config.yaml
n_layer: 10
head_dim: 64
vocab_size: 4096
norm_place: "pre"
norm_eps: 1e-05
rope_base: 100000.0
rope_fraction: 1.0
bias: "none"
parallel_block: false
optimizer: "muon_variant"
decay_fraction: 0.7
decay_shape: "linear"
z_loss: 0.0001
train_tokens: 280400000
dataset: "wikipedia_en"
Each number is 128 + 24 x the weight over its row's rms, rounded and kept within 0 to 255. Layers, rows and columns count from 0. Numbers have three digits each. The size before them is the row's rms in percent of the matrix's.

# layer 2 MLP up, 1216x448, rms 0.197, rows 691-762, columns 256-319
103:157088144089103178151142104108099147117113117087162152142075138131142086117099161147127144132182135142125099124099124086201144107147120128163114120153118113133085156113097117081116148084128132
100:162140103120087128130166134138128129100147162120107115124133098110100136137152117121125091108127120163126127127119128102094131101135107138131161133129104125083099124153087096093147145135127105
097:120156104139110124130114131156141151153098085129123127138123125134164165129130141101104144144128124120166096116150156141112167142138095168117143123109116129126081099113120114113130128183144141
102:136124128110105093129114138088094170098083143133126187128116121095096136102102132131095084097168140126115141131140106169145152136143147123100129165138115131151116110118114118130109136144082124
105:137086126173153143167116086104138103166116163134131143098107134109116137176124113120149128114078112181173122106114120135147091158100181147133171115120092134122103113100119134128132054093100138
099:091121110141164177105161136077159099111119139092131090135110092127139067151154131113153126147144152158142107128103109135177188096097112173110072080130147151152115153118132116153128132130166126
095:127148140123135121156138122136119146140171100134123140153121102141139114135139160103127062099143131162155174142146119141110105124114122131135134117156121107104133127113152154099138126102125179
094:079131126168120159083163114131070160122134157121139125151144098122143117119135106127186100139097166135127143134121148146156126121167123118091142148150148145096155113107133133101151161122123140
103:109120110115176124111109125131117139091098113125109085082136180157109099093133128157153108151165153131136146148139114122104122150122115130127134109169090121150092122115063090111136111107136126
105:145071156137097113148104115121123118148168115118119163125144137075114159109166104144139089078140129094101079130198117139130141124137144124085156165135147099104135120107125120097079118132134140
097:125136156122114140124135134135124139129146129142138127102057116097136131129133089137141101199131104119158146137103115144113174155137128118151104093095128097133137127147155081142108128128129113
103:102103113134161135117116124148121081147082155148145157150082081101169132144138131102153189173103083162123115115121121106125131165139120144122101110130126168091117072095145110121137176160145162
105:058134130110154138109145091101134137130129162141162109167147120107126138158085141135081139140098142145159126150110112143142142111173136130146155113118100108115127108117135063102127130151203099
096:131146127150138135087104116182138121111119110127127134091140103145144127115097151134108123114120160119129091127154075141146143100119106110128170101168099120146104149109147195107208110120123164
099:156111110150136138094055106131126094089097118113122124172118120133166075132110110150122134123136104089085095121110110144157122127125101144129157154098134131105089122164153118077098118123137159
105:157141083124089128080160101130110109106132116079164139138129137137142136153126135118084108156112145131122153118142082192122136159148152140142093127149141089175152127117162083159120172145158152
089:102127127151129077122095117128147080127118129113137155167115091145160145147129125148109143119113104076123102110128179153139068114108124082145115130173118144113100086136172140196140113133151116
095:157082157137151164134079127085124118098131119153136142115145133160185140127132141142136127142155166075132174144108129102163129137109141135148129097152099133108135127139106106137156103097144114
098:124128139126121111120142104193117078137153139124155132092153119166087149143096158146140091080099158082164116106153127156103097126136143144153116118102090134144163140123099152140159108118112098
102:115121174135164124117141138123139117133126084163111115118158132158140158093178119152120131120127122122129157131148102128105141132080103108159130097111120131083135172150125148149115128091098168
103:130111107120155147105128112080077131088129126152132165098115111118103139118112141076096147096186099119131157117129128106132138099177148162182127125108136121114123149131186111162164109125088113
101:116140108147102155140152079133147135121113116094176105134089149141150145102123106157139084118128130112170093134117105092144131121122145108134142124157131097140161156061132139168121153121130105
100:140146116177118160138102137130123149148099159176138154119125174103138113140172099091177119123106129122138164102161138128120092167172172102124115104107115156092176137128140099131119139105135166
100:108160135141117120124125117075164087128151125148148156170097155117171114134102093152095111132118130126131125131138119121100094131121146154131143119135106139124145134124111114123156041121118127
100:127113089141147158115178071184136149096087109117106128133127131123181120144147093106148146119135110100140151121087151155125144096136117129135138136104191131137143099115132140141126075063121090
100:150112141140125119133115120126144103167097146125128087123115131104142074157124138125085153134115109170148096117121160136146082110133143089091129107116138092118198157125152078114136117154092140
103:102119105139144109139089179127116108139100123133147120118150155144151096142167142135118112161115142143135103130119089105111159130176128140128096123138094164117098129110110098149094127109135145
099:117107135134124119127187129137148173086133141135123141159088133122115082117132179150114135087135091156113122135109148104152111137138133110119131105127158124113096114116172127118069148151114131
107:179121148136108116135165123094093135130114109143145103152146139155102109127173108094128177091093136142104118102168154091086114167153169108138065168110138150094082139147100114143095093096129114
105:139125133155114126159127125113126157130106126131107132116112119142088180109144113081146125127128128117100126114139126126110131116162157133100164084159149075101101110109167127126144094119117098
096:126071157143153119123109148156119122133122134137111074140134110137127121115137160112135141116120147161141119124130114117132148140135162125137160135127076140136167125135123150173181090101169144
103:156140126133158098128099099156122131105125129167078134116086131132107112108116140163138129152161119102100115153093086115083164148124120159160122132150129116131141108193138122171089110139117158
101:095145153108130116107130128167116131090131134131174110145161128132088119116160089133102151123106130135127161133115140083133162132146103140153128168099151114101117145180136099164120102145158173
105:124105090133182129150149151095110097148117120117114116111108157181132135101110093102122089148122129099144124138125144119136135106127094147122154173077126139090132150120147153135110151108116121
106:158101167064093117144143118094095124080122084100143145151133108121105137117132095127115133118135081167111150098143126116149171141090183127155107127122137125126106134071129138067115124122139169
099:137075110149126135130141139112123133149068160147136102140141063136135151137151120124094116125078129130143152101116100069149146164119139112123124119147128145126130133119086166139087136144138129
099:136134121125119125135090130090181136093121144123093141105134103145071161115103119123138085173137109120158168145113147142181123169147148135118125142136151134142127088126110098094136145129147142
096:121111166149105195177107115168107097100110158184143167151126109105148152130132156158130115135100155130093143100141164112134134122139171131127149148130097112134135140153154106131133124078092141
099:153086102124106075134173126110121106115109104066109127131098086154178139088166140128134122125123141145114120124140152104140097196150132165130125155115135093163116121122150119113130168127124143
102:097157177110112145119135119130140127149121154124123123108111097077170113089146120145146141147142116132111142127159099116152145124125108114143136160174072122126120122136110096116102099125107084
092:131144132152143103160148105145118154145142114144132092142104164086136093138127146107174108124140089124122123111098100126107156122125105102155144168127130110135092113099101125127121110080084177
103:144118105083116149076105134154140141155146151156095171130073133131127110138135158133162134109133134099145102105101129152123102109101092149106156114113115148143128132111114154142145121095193114
100:098128101132164100121116139123125137147133147156146087133095174126130127075112123135097134150088144117156110113131078139168136145110100103122121082133151165175108119143163107167137098110161153
097:118129118159117124170120110156132149114130129120130127127166118170148133155107107128133155108110139074193149106109169164158138105106123104109092110185125132129135105066119134091111097182126119
092:147103088140193079109169174120134109115123107119144170096132142142077123166136160088148107127161109191132138122123148086148135118133164079132149091133152107105152146114159152118127151129145128
096:144131105115109127088141125067139099192116124149117148154151151137141136136149151123128136108151140092117143140090130127098112138077154141161107127112095145143134116108095129108148151155147129
101:123143144157154103116095099078099140091130123127146089111168105168095139148148174097126162155120143123143121162086096121190157126102124136170174158132098114144105134129090143134115131138088135
097:128094096143125201142120131131085136108110099099136151119146134162125130070146098103091145128138140141117117121131143098102122157169118083169139139113156080101112149148170139099135148113121151
096:182110138162112086098142130076094071134122151096139096106120147174101142104157148094100113145101116097144119155088113065112089124099148123133114131111149143117141159118115100100139098121086111
099:132141153125183122120107140140120100081132121152135109151146123105107156165160131105116144115126127111139125133162154097151135174159107133132110098125128152137096111138096160122087160134110109
098:147136134123113124090125070099130098109116095149135194148118127125125113119124141106123120138114138106124099113128161125135036085102114093160133107077108100144136167149101107114113131141144121
099:148127116163131106092135069127162094183112096155181124114129144132128144108124094161169155114110122139137110124125119125105119178114120118118119134143140084122119146134109097139121134151104176
095:147128146128143142126108079165086190141106144131150160134126141097087150112137087130138125114152100117141109107113124128145092108121095129152134145125136104084138142146152111118142125181094184
095:157160164081133157130151151131152117094143141147136139123123152168124127093133122135127121175083118088144137142114116126111152126101188112120128139122131125093161122138105108139127159156129112
097:078179120101146114085107153152123106151127141088120102132119148110118110134066175181108168179169164126139070163179132113105114106129073090134138103124125147137121102116119133160116157148120095
103:096146159158133132123129129187124182104110110128188158109116114092117137149152141143136080089175123137139140144063133144110155129112168130133160144161098135152151174098144083113118117115151143
099:116134124092127132133110120138129158062182144121114127098124136112100106148114106134117136128159113133123087158141146139136081176110081178149107127140103142133082151138084172175192166101134147
098:139102122094109101181124112111115140130139106111138123132177154159172128199139107165100139102168158134163148079124068133148120134105116138138099149154160124136158158125116141139153112108133127
100:131139137103144126155124158143157114149133126117111143127156189138133169106143122119120130101144114113093133139113073122123096092117113143139151145072116083131154143138152140146121137126160144
100:137104136100080173137105143143135131156190087139128136099132175133144108076117155119149108168136091153131106086116146145137131122167116127131102162137071111179103109118080144155093168135116131
103:094123145132085137169096113133123107126132079120128124162176097113145145115136100109072100106120108127113105114153116135186163120169141159139100162091124151179142082131081153149168155123100128
104:156146156162157165108137117183084109121165148091142136143119111077146146147146136124141161112133136130145119124096145112129139166092130084131105115131103163127115105139135115115153166132157110
096:141104116094150087127105075079130148142118096157132107117143110119169144123134081094120126117103142161104151118169148133115113114136088129087142145143126150108103112137095138112134130102113130
102:142117126167093134111159136110105089149160159077118113146106081141118167084134085147097125161145099143118132157099120147135180119107111092137174129098120125156078126087102146097067119073137096
097:104108098124100119138149095104159169112155158116148137111158095154172138138107144075143143134116106129125167115132130135136144117116113167111098140172152162160145125088153104142100161119143108
100:091109143122142112117127136114117176126142100116050118098135136137164110133106145119124141122114113097156135118113139143173118131178161124120158156100122151124124131176152077135135129128134107
100:148100148095174159124110126154111158106148144135178131107060098131117124106153129108138106134138136122108126122122111152102151152078124110109131079166094099153126081093108105118173125129144121
105:132088132153151103104064167093097111143158122115132169155098145114107163154128136127105131151133120078161079172103163145152129126176111121119139115126141111091172087121153120129113115143073139
103:128103122159141141116144134131133111120106140125125135134139101143125134100109132146095128155114123146077097158121133150167131119120125142139120109123097120138117093142157091120128135138132168
095:100140163125150116156134161172142086138166125135105147143117135091146176104066119150107103128137150112171098150097075130147162122110151111114122159169126141146143109110125159150105097131098124
100:136128103171159120091101120131108139155082148167122168144099139162164117142168175158165116133138134133146133169141158121104133149149102135112134155096184134091150129107111144083138130086127135
096:159123117148182083100118105125121111108139129061153111132155172118167137159144158122115108132138133079142086130139127123107160135136137131112110104172172121157110129116116194114126112132111143
# layer 2 MLP down (transposed), 1216x448, rms 0.106, rows 691-761, columns 256-319
100:118110127124122098173083116134114130145169134144147153173123115111155147153136143109138144117116102154116168098115185167126112135131198125103129133193133158148111134122137140126094090118090131
103:126100176119093108152089131084124168106081153145142127102110097094105136165127163142131132130076124155146123170091148170117144139158149128158146114127115099113095189138113094130128166095170149
101:118137131091133141124129144107118148113154173158117128163140132108106143167137121131103139170090100141156110135103106170133129129142138098141087127135099120143090122090145136139129159160101066
100:129127130160126124105126147165147163196138160112115131138114113135187127063133135146126124164071129134142122111136135131105120125117099141156155095120108108150141116062121117126083098127131138
102:149131093149118162111113131084138160113082126135091108119141146130145136170091202085131103127148134173170118103100131121135168092137090143117076130107153101141158116185120156163124130105135101
101:174140142112136138114138134135122070151145111059111114155131132097098144122144113139108176105152131145144123124139119130104133127136165120136085174106131125092144131085173085125162115113136077
098:115114125137097148146135138107144120111154162149137126106113123156095150129155121112124129134114162155132159150107138078126155122115120141122139121149148149096131136140170133090078116106160129
101:061112146101133128092144095146151142130143105134171103134108104136082090133112100148096107147140134170095138089113156120154121112131170134132087128132140134147113137156139150138157122134104144
103:124135122137133137154150123133134108117146190091174138079126110150087111118117126108122145120098113130110149113100097109082130129107094122141141100169142137106138137109111097145175156134156136
103:106095111098136140137118118118136103115137109137139126122159124122195119132128104138139120122157101163078121146097053115128176129166112172151118101108136116140118097136127116117102100159119106
097:157094120153106129100163119127126162141157153112143112123144139117125115118087086138164158135092111157141112155135110127131112109126119119142139093097116140129133111128148138140103176143140108
100:122121131153116126144164146140156161089111163117104102084134162123153150144122134109116120145118129138141136158139137126145125143170143114145171157149151118124133135159152110110124103134108155
100:115133146103162112098172139108136165150103140131170133136128163093084124113134150110111143137114135169140147161149078106121130122137081117143144159117153133142120105107099143161141148106119131
095:150151108137122104162111149135098113159138135116132158143123174104116159150093091097151176086074123101144120133150136166156108115121125160129124103145141122158131145082073100133152130143156167
100:114142104157105139084099104183127086141103100133127140165172119133148119186163098096115139108113152151149105128135098127108105114118102152110173146130164119125109130166148150090125174067116133
101:127135134125120113168145116120121158145111101198107135172123141130103141143137130144098115150130165167137135171123116142140125179132135139100125144126114152115118135108193132123127147140133114
093:132147138084129142100146130134104144107156132104133146128079105145147093151122118156133146126093165113102128128111138141115108120126151078122132119135103085101084102138120160157151128122129122
094:155125134119190139111144109075124126113123127139133096114146132147114147119095149122155120161115151103092124097132138149127159114118111132133146149118095107108131066099127065137097094124127111
100:094130103113118086088156128141098111119109110076169103087146125113105137119161128128138146105070118137089137141165149145127061138155142157117163175133136111180110147131074177100119112104156082
103:092146106104109101161116106123128127095126163127097110122147144126120129105121128112205127131085127161135147152137140140132133120142132112112134091127157209131073146146122107136166145085147136
104:145114122142110095110130138135139135123151107157120154167104141141124122124120158140131135123091099133116157116162127189139155123146170123095125062116172114123131101083158153076092158131121145
098:070118104143107152162154106139131139136114130119124114159125148148116168145148096131148139094121151112177111145146121114136138143119116128137137131111132139131153133136128141155119076153111108
105:142108121122088157119076123106162115128083166083122097136125120085134167130098086114115137118123149134144134132146128129167134089154179137132104169093168194119133154112131119155115132121117131
096:109142092122124138131159156123149111147144121134121135173081158112148136151112130128135166158134150146134135137110128150129162119144137142099133158088140135119170113133100158087100139120109125
100:103112094144097098164117137164118088081120120169196132144114126120128180112147112135085095106172130087180100157129135153125131109146105146128130118124107126136135113151103151140116102094112129
104:139154090096108129118162146127117140161146144130109133128121149143123141137116156131153085141098144120147129101126109114127153151120179144083153105100123117132080093090085103127155098126100092
101:059114165111095144121163164121118141188107108132130132123143064129123121140134095112104138181104125117095127139087125125134111138119104148134160108137154125118145155163132095147106149165121135
100:116113137106130139169171116139139126149152121126138139154139108132123161122120135139140166165120129117162113157131168119137125139081119138185108115120136098093148091138136122199159103157116142
102:116133122132161147171144138093143131124113106106128160129122128102142116076138164141135149173092084097118105137150108120140173127074185123117120103105130127072136145103158103122131124114115124
105:068139109157123124117142115105147100147117137152168132129160130122066096140119149106099096126126168124108128146143131127123148149140140153141144098110114125155121088153160086184139107122117122
100:130132122126140149139151136122151113114118131075117112123118113131125092119147138129128160130113119142134158101118115112158134127150119073136149132131115166110120097164117149118143130166131112
103:139152162103116132106170143114131165178125123157098151120089135151135145123148123186101145187126162167123106142165146128098167075126132107141206115136164141151061157132082158109132148094097115
099:134117096072155152172137128143167148123119101165131113149145125153125138148111129139133101122128082141082144151071107157144107127091113131131163107124108160089127143121116115157128139184138101
102:107106120154153130156091177137131138158152160150110132124125150105088121148107077110151138110090120140118133122106164107134111128132128109088072138129122096115135156103127111187132158114153099
105:142094129110118148100176136086123162148151120147146140115134071090098163135149176139129095104188121095122140136122149124140072132138144115173133152112132116102104130124128146090113140087160136
101:112126153073131123178136135137144155149133175090143113193115090160131123131136132117148123078111140136129149129159138141133130128123089157163116152155114089138120109129114133124162105138139105
097:132146102099097144122118156111130161111127136122133120144125133133133128119117116159119141126151146148148152148094112139138088175084154159153130118145124132153114130112144137104110128116114137
096:137134156122134135126110086120097138150109159110097149090164146182160117106111121095127105129140174101112120141159175141167139145124107093167153133179088086131101094086132095088107110138135140
103:125144176146155120132143099126154092165136106096154121123148060132105116139115135132118143111069108150135151127167122186100165167140087145155157145102065130074121104117151120115159116122144158
103:145096140148090111193111114108116178136109104181161111137113080094160096167102126147110115105136090127093155119136109115121128077096133147156148092153145172127103165083168101127148150117118139
095:126157144176132146148169125142114128104159156131138193108083116127112120142139124094185138155126116119120149145101133085158122131166125141156134173130147139175127114107174123142096093113100128
098:125151123126115123089114126103147161110117123143090125170129128139120105152109103168095119155129098113177143149105125115106166131114113171146115120134143097174124142114132182168119130158120106
101:128107137165116171127152099128142138104113134107105115170139078116115151125152152173101123158153131162104114160123100117125149126117140155123120123137102133127128104136123151140155141176111127
094:151114132122110133095156100160119103140141141138163113096115119175158169101131147133123122136138125118177104123104171152144149138101113114160083145152135156138151152097155137166149118052149142
093:154149156127139126129130120092146147087145113084095139116109120133172131166141144141153168115138115136091143122132125134128134115173137100127123125078140073117097112144120116163082140131140120
100:125119146141112109117139126118160140123137163093122160141123126115144101125163151104111104118123110131114134178122176127139162136112064107171101123115120151115170118137133096132174160123094158
101:156144133134114118113117159073136155112124146111128101118144069126119144150081128101140107135139125177072119090104087128169106120138120105130154101119159100156089152192113113113122118133109091
097:111114133115130145116136120105111087132107097115148115096132129091120134100138137134109140139189128114128103153137143123120093127127168095172123108123117105118157133096141144161132154084113107
099:159149073118176140127133135122100120112124128113118136141133129151079105114133115124176143149126106111124095153134137098109143161093116159135091152151145129095114124090147114156103125119170148
098:090102139115151155109118104131102114133110104170133130133139097133110134147145170143125114149125106134099121092124119103116133131106107134105081116168117098120123100151149149087152102159167127
101:149075089150121133137109070187081108139131121167084145146100168139151121078101133114161105102096102160134124111132112142151181103095128099125142124118121170137118139092121156130124107137103132
100:170129160098118158132149143097121101120112132106157162117109150122105157106129121090151127162136114152141133074151117141152145139112126140159141130108146162113153131160124083122148146159111145
094:127101134170131135107113146145080164132176166162116181121133151135096080101147114123165100067134108103112129103127100103079112111129116169164100131138146120121127116150113126141169154108146155
098:153113116155137128148112179118089131126139130148129122175142149149155120151118090138103136128083120123110141145150088124127163113152187105118095112106147137103101136129093156098106103144176134
101:138137123147159082118096126157159143103130158088110108122091147108124155139109135111133155112193159165139101121135123096112144110145112112129142128110145116122136132134113123157100159176114095
100:123135119098148127109150161142151106151101143128146116136151134137139098130148091138076072085135131115134179146139078108093100097121113173107095137122139108094107141116140118107094130090147131
099:168128091113124118119119158128176145145112138157096116126131136167147153114157149095142076177106150130151144122112115167124162163139115154118186151144119180140115139146167105092143103158161127
098:103116126109082112138160125126122106104119128103111121105140131113126128116180177155128155159190164150116140129097087109091150103112163092107082095148152153186148077137143138121107134149117139
102:112107151126115170117127118149113119105139178128118148131111129157117120128118130144188082134155095119110102127129101127116133144104090125119135137101176167158066157094122133151153135118136141
098:131125164122135099106121100148105207147102151142124140109101108138148108142118133122085137100130142152085149110123142132151101108090073139148120115114133128130127170081101133110118164125144179
101:152095151122102138090149097158109094215128127143102117154176093137169127141142161161120136127152118167125135128146100129142177095126151137137128131131116104135111123149120121152116134138088125
105:165115090167125130093141131064121123144107111102117146103109144128090124141175105111167096172082125123096133110119119096138140150116106069163162159095088119128128158121128132132156124089118142
093:115114142156079133141154115141111104144138109151126122097130184120113089120146103142176139126123144157137118115128085124153115141129137141152142104072140121149139103097102127106128130128159204
103:106166130152111137157114135159137152150110140146127183116110140130124147105134144104125146137132155119094149122148094118160128082149129163165105128107125112096118101132123121096156093135102115
102:100141128132128125109119122138136129119160114135150123168114202132155157162128158111173119153050146141134098127098118112179110148201102177184160131125145135137161109153121092123092111113139118
099:108183120111135141140153113170141109110139129129080129140117112157130093136130121124145125130134195123090101176144125152087097108160171099166156135089106119083154143130155104092154117111101138
099:147148127128104136106120115125130099138114090126125104113096090144053127105113171162134148140171141105120142114133113149120111142100137128102128092093105120104153103141069136144108169107095105
105:099146111107121140093118109108151089142105114171155099133161120132085107159143129139112125132085132181119098133117155139126121155125100120162106141124138164112137146123122140163087150106102128
101:099162146104136124146122171115141147138098120159126135131140152153124137128147145152147111114100099117122214136121154151142151095124147143171113164183166135128123142142117141137108147158124133
102:085109165108133118135147138154138137155151133122125104155137096081108170135094161119088111148103127121123152147142169112100124115141114148134141124164138177077146096158104177143143108101147103
101:135187081100123151125118131160149096109113142135137119111137136131061154124102122152129145138174166135121184174117142164134141117132090102137138164156153142110120128101129129153128141116146108
# layer 2 MLP gate, 1216x448, rms 0.193, rows 692-762, columns 256-319
100:136138149147123138137110136133144150138165133092106151113169102130092129118138137127120104129116131111148150129151141116106115123138143125092200107128148130133172096133105160122136113144094141
103:109120127117119122133167149070121115129096124150107103111115147108127112133144142145139146138186101088122112114163116159151148119139123111127051117122140110133117133111144136132111133132115076
098:108128105157110120155156110156119120115144098125131101152152157091154122138115138136186154155162197094128105119120081155106133128103108104116128142062127118149111149159135130130089148132141099
103:100119141131128140057197135118130085137103135184136134100122101108128126148127141121155112157154151160124133117146137117124141150128131153168140114113138112139150132143142140092125150164112094
101:161097144097155137189126152060152111161151150167129107093118153136161156176120121085075129128124131173073175145121115118123071116123129099101156168148122149110118127117104166128106125098141143
097:105114112112140130136104126159115145123150088111118181145144080105137114151106161117134119122120094108123074137120143124075181097146153146140151149147136099175148121126157180092118100124152167
102:120127162137109139088112100159148148117155121146165087119112081130142104139104129145133130131057097145091131116101114151134146107111119156111093095136209093133138145127136136127110124125121159
102:120120138144107160104093087113141124102082119177109116153107129148114164178117103126174123166166164168125147104127131110181126117108098077163141153143082126168116120123111110113120118123148088
101:144100111139074123124171166112164124142095100095166138147121130141131149121120140119095107126085130125117121110098164137135108119091137095140100131104146105136119068146128146131119139142126121
098:101108159146160085079154098119118113150133133131162084140119126137126140125121137155122155128155151102155100117106145136114155106125124141077148093151139128122145158086092114116141157080132127
104:126196132159096179112112140114160175094107146129178151104099095113123148082174139106122102122126105156155146176132094165110123122164155120110111125141125149129081130089142166122094106149124145
100:134117093116074132127125143124117120153144136127101161100129123140106108106168132094104163169124065131135132094166147086091128154132137122139153118158163131088127153125167126161139117092082159
093:120139144133091129095083137134104076127111123137147108144104116136114077145087108101103138104111149135126138123155077142169134158112132134114163109132111136168141139108126149141148132105162153
100:147116119154133136157118154122112100135092136166093127151146125140140149156095158164103135137123128117129086158098123146177073125130112147183129133154118144111144092139140189168109116124085127
102:121124175130102116138048102151149110124133143120147144098175152115133170106103155154163155107126117127135128113107151118132116108135066090142148133137128125117144135113147127109176107137124129
091:130116119133161109099125145175159127083119155104124124072145119144130100160152121146098142110098120084109103137105115119135119125135131113118127112144106120132090124163164152144126130117115132
091:078125115099152143096146101160100114119123124117121152149161091131084122147122139147119099127107089204182100146108110123100137137138109138137148139110148132122129102162179157114162131151134150
098:131100157136090197124097159119119117143151121141090140114078103163125115075154098146099120128107079120134152122102138114144116093102154119125163178152108108115168138142140135103131152130140131
102:120106178121161082140100150082099138103144103159114154087139131073166112092123128153124142110160099120137135125113158092085124074171157147139098102116098130103079130097094174108107145106111146
103:091140092114174145121179163123109112110128136107106100146165112121133108135126147129118116093112161178132132167131124104112093137113132148084124194157152129156145113105093115134103129168128084
105:120094142140098110108124180145133122121171088160140121145173145122155138119147140115117132097170089125143120157094123096099128168133115069095129150132138142147137115115113120097149100135110139
100:132119126138110139075143136111173162093156102090144151176122129153121126096128126102157146150124095142139123128121112146175130101101144111095132137137149138108139110139115124178120102140135133
097:103138084112140116142110154149100174125096079158147093106156086106098111123130120143162101140132147156102141126134124142136160107154103120163127150098132131106122145122113142119112156115146121
105:143145136137135120127165105144149142137126115161109124134155166152135117136114137135136150122125141185126081168183113116147153123146149140114106148109172154109135071134139134168110119104117122
106:098133118140180137129098101145136193121118130146135101118132184096129142093092117123117104152113111142124146140130145106114150158132115140130149179118154174129081148139138109139129102130124133
103:103137127171156139143156163107123158156142141191135148067119108144119112155185118115126126155077142099125109114137122123117130087136141126138139140130172071105074165126192139119124148109087133
101:115099119141112117092167142119178110109139151124123131140128146125184127111157143103147162145136162147142142164125167153163142163140152139116154148110175126113140103136115144124099136142118109
103:115169116142106134103115141128116141140130142101099134133130146105097128118139150139144116142160167137114140174151100138106170111142086099121147105145156122096146160106118150115151123125086112
104:142101112153181098097129107144131122135097110089162173163091106124105158136152108122124129159089143093141146144123099153071137146104132127092093188130118130151151154140154097137131138115155131
101:083144111133227161099164112184125138129087087127130140136077132150139120136134106077125117137124121141130169128146132104132111161126130122124144142123126124136135108134122145121127155123132099
105:144111107179100149128087086087105129138123142130131171105106164130138110133101125117150092090144098097135135125158083159121119134126126130094080122129106112111101139135119137105154130091114133
098:102100115121085109126101144088111121161112117176129134095086079118115134152164144164169123115119121122105144153118132101111132138108137121162127109121111133109120122119121130113153149106096111
102:108133086128170136134086116107090094134138119120136132150123170117151104082159124104149093139136123100093095120109172150169126112139103110088155206109162147165163128089149147154128131096137157
111:123110143131137147124082135197112116136170144109150097106126107101120099118144148102169128155097142117163135132141099138090118118152119147120155117178128148130159139147116107181117103135150134
100:124125086122116129102098097163108092106110140113171140097086092145095125126112130113129168117064112137137109134096117108106096157077177120156089137133099097083158106128139118139089111153151136
096:140130126151092172128121128156097126119099123121155135165103119122179103160149160083103131114110107144139122114148130105106131046106139106140129117113165104072133148143112113152136094142130127
092:140121133155170121105084132123149092093106167132110146160137110165091158134152151105152120142115156090110109126138130116109095157135130106144156146101114057125122093147128116108120130121143124
104:123184102128113155123107142169141111127119135120161116135136128123079138142089152136141146124105107086143103122131117133107129127088091154117137119132087107103118168125096135129123143135150129
102:149109115083102124100124137195118136080148137122138107095160150127111117138100135134168126107140127122146111148087162148130133126111113159137145132140123133135105108113124141124137132105132109
092:128122145204131134162132094101131119121129118119123141136088133157108099161124150111185127153092074127127128140126101072128124124152103091177082122109117191129092132116125159117118129105123157
098:077108110107104134131138087148110153157169132160096113181117114151138078124146140105118124141147097120133105123126123168108139119082128154128110127141118103142141119138119187109110073073168095
101:131083097118129125106120197093135140146144168092123141167150082132144140149142110112145103143094152145152123136118107164102143114132108129155154121108121158130137145158086138122148089113114102
099:145155137118124144151134106123114113155168165127127121139142101131135102146127126148144144137074125118142098172129106150146123160134118119126127127167105070128144174124141115134129137097125159
098:126113121130157126100124151132163124128119148119146143145136133126123144084114136121175140158185070162152114149128127106135147146133134160144146128130142131113163131154106101148115154138138143
099:111164142134120140085166139102166111164137066128111106111139131118117115132125145126109102098128160121127130125101149115166125108109104129148119158132134088146188102133106125132106112125149127
099:112136139109102120133142148134141161172112100152129153157160108145110096184118122097142083093114105133142132123120096083106115128136159075089136117165078113120105150152119094074117115122150174
100:170146116132106099115137113179087115175119154120133148127173138156165111126087115085167124100125119148131160136124116125130119111117115146133093105135140111159165091125139174184106122133105141
098:108119129143115146149142133132147139153140146123139097126140166082145128116132149172154118142118141199126125157174120130137179120182115123144110148149148124070122093128174148148116120111160102
099:094123123157085129121117115115152111155109091134163117113139112120152145162137154155149116126112104093107112208157157111108098112088105108126130110159130118083115075110154117112139138170111111
100:126101159120080132113177176098157150110126125142132112139151153088092163184112113131099136146134145112094153140111064139145140178150154147113123127163117080132130123106159132185135137117116105
098:134133106138155112125106126126122156137110139136113178141101121101121117099110101103168159123117141092120117104142161125134137124147070097168122118145118135126121090165146118142162101170097132
094:126144164192146122137185098132105152166103158171118128194113117131110129105126097155117170117124178111107134156105115138128178125158154110121154113132110113145122135136132153092148162158156090
098:080130152146109126136127111129101123101134064101124120159137121151100168111115138107122124105088151133143121135138147113129117212166107155161136170104136094118133103138143121142138106117140104
098:135149103109123101130099120123138117107163144068140139097110155105149079132125108104102148128172139172113108135132118096080127126150138140145136125101131147123142143155104108159139121154135139
106:116129121122138084140133167140076128170135147146134134100151161117133144108113111143081062143154120157151166123118099148124139132146114131125116121159131105121120100091094113119139120115156122
101:117143117123128178117138122116122099174118135131120078118128126134168117111099132144112129116139124136123159121138132144129148162142124056162109127091165137142150110110166144106089147140105132
099:124122123141151152074128161155114147110166125124139111133173119107113157113091104122139123155073114098118088108123117171144132151180158121139160137131105148069101122124116115119124147110141137
097:106143148134161161156111123096115084157168072152114138093144144127126095140140118100177125125134108149097116077128138121161149122139102108108108112130142136136161099114145118107152110144157122
099:112122144136117116131072109140128124135127101135142131130150165121123134158122149136143142141166145092114130113106153145083146120153112134079129118176089142138104139106107149102105114107150134
105:153126146126116069134104094151142176132104155179145122126102113100094137147137132102144157095108134119124138135115136126130151128091128146101138117107130099118104189128185159104147124127146110
101:127070184116137138112127137118149114143076120136146118158068147133150119118099167131119145167147132146125124116138109131123120123102133056139135094110106147149148132119150103116144153105127112
101:140129137118131126147137102154138145137161070140144120113132117093182138136114090176130132099177116153104137087132104157122125101160121122107110106161109139096121101123122132138129117109131128
105:125186112109137138070107155139119123116137144128166096157130113142118146149132169138115173058053122141106119141144089133166119130144148100136111116136130149144135141130099093105157125125100156
100:121168082103141108128159126119079129088144123124110127152132136122110113075121120186130138132109148174088096114147087128138111119105126103146102165125129104156151115178108125118118115099127143
100:097109146108085114130113124167112061136123101163109121145153159108133183200149182093100170132125118119129143168160117098127115141142166134131146125094130167131111148167154111140136145142142154
097:114136133119145151151121110125110106110107127149103126131104122147116149135137142125104171102125127134143110119149109097080118111106118152119136117153134140139105180108135112132126113105119177
100:105138148141117136164110131133129087176117130129096144096115114153121114143112165160152154145120117122085100112129134106101116115142076153153131077098147093093087097144085150162092115101133149
097:108154116092133156100088123114111086134094090141138167112122137175162111103161122130116126134148130098122142143149129103116101122109157116148131129081108123123160117147129149143065136115121125
101:089101099130097137181141132150148133120178134116094170164145111091209138117092128132077131154140110157166135156132122125136117127152151132112143153188105151150095084155081170187089131121125082
100:153112135144122091108044141118121087168110115114106091109122118127080119165097145133159112163138125119138163136163058107127132072135074126079114097164141142167140088098138088141114110121145082
094:161158130113088155129129159106093119117154114117132124138122135141099123154161105119171166158117113120132110124080122154172100090109138101088154102103138120147140064089109157142103101114120148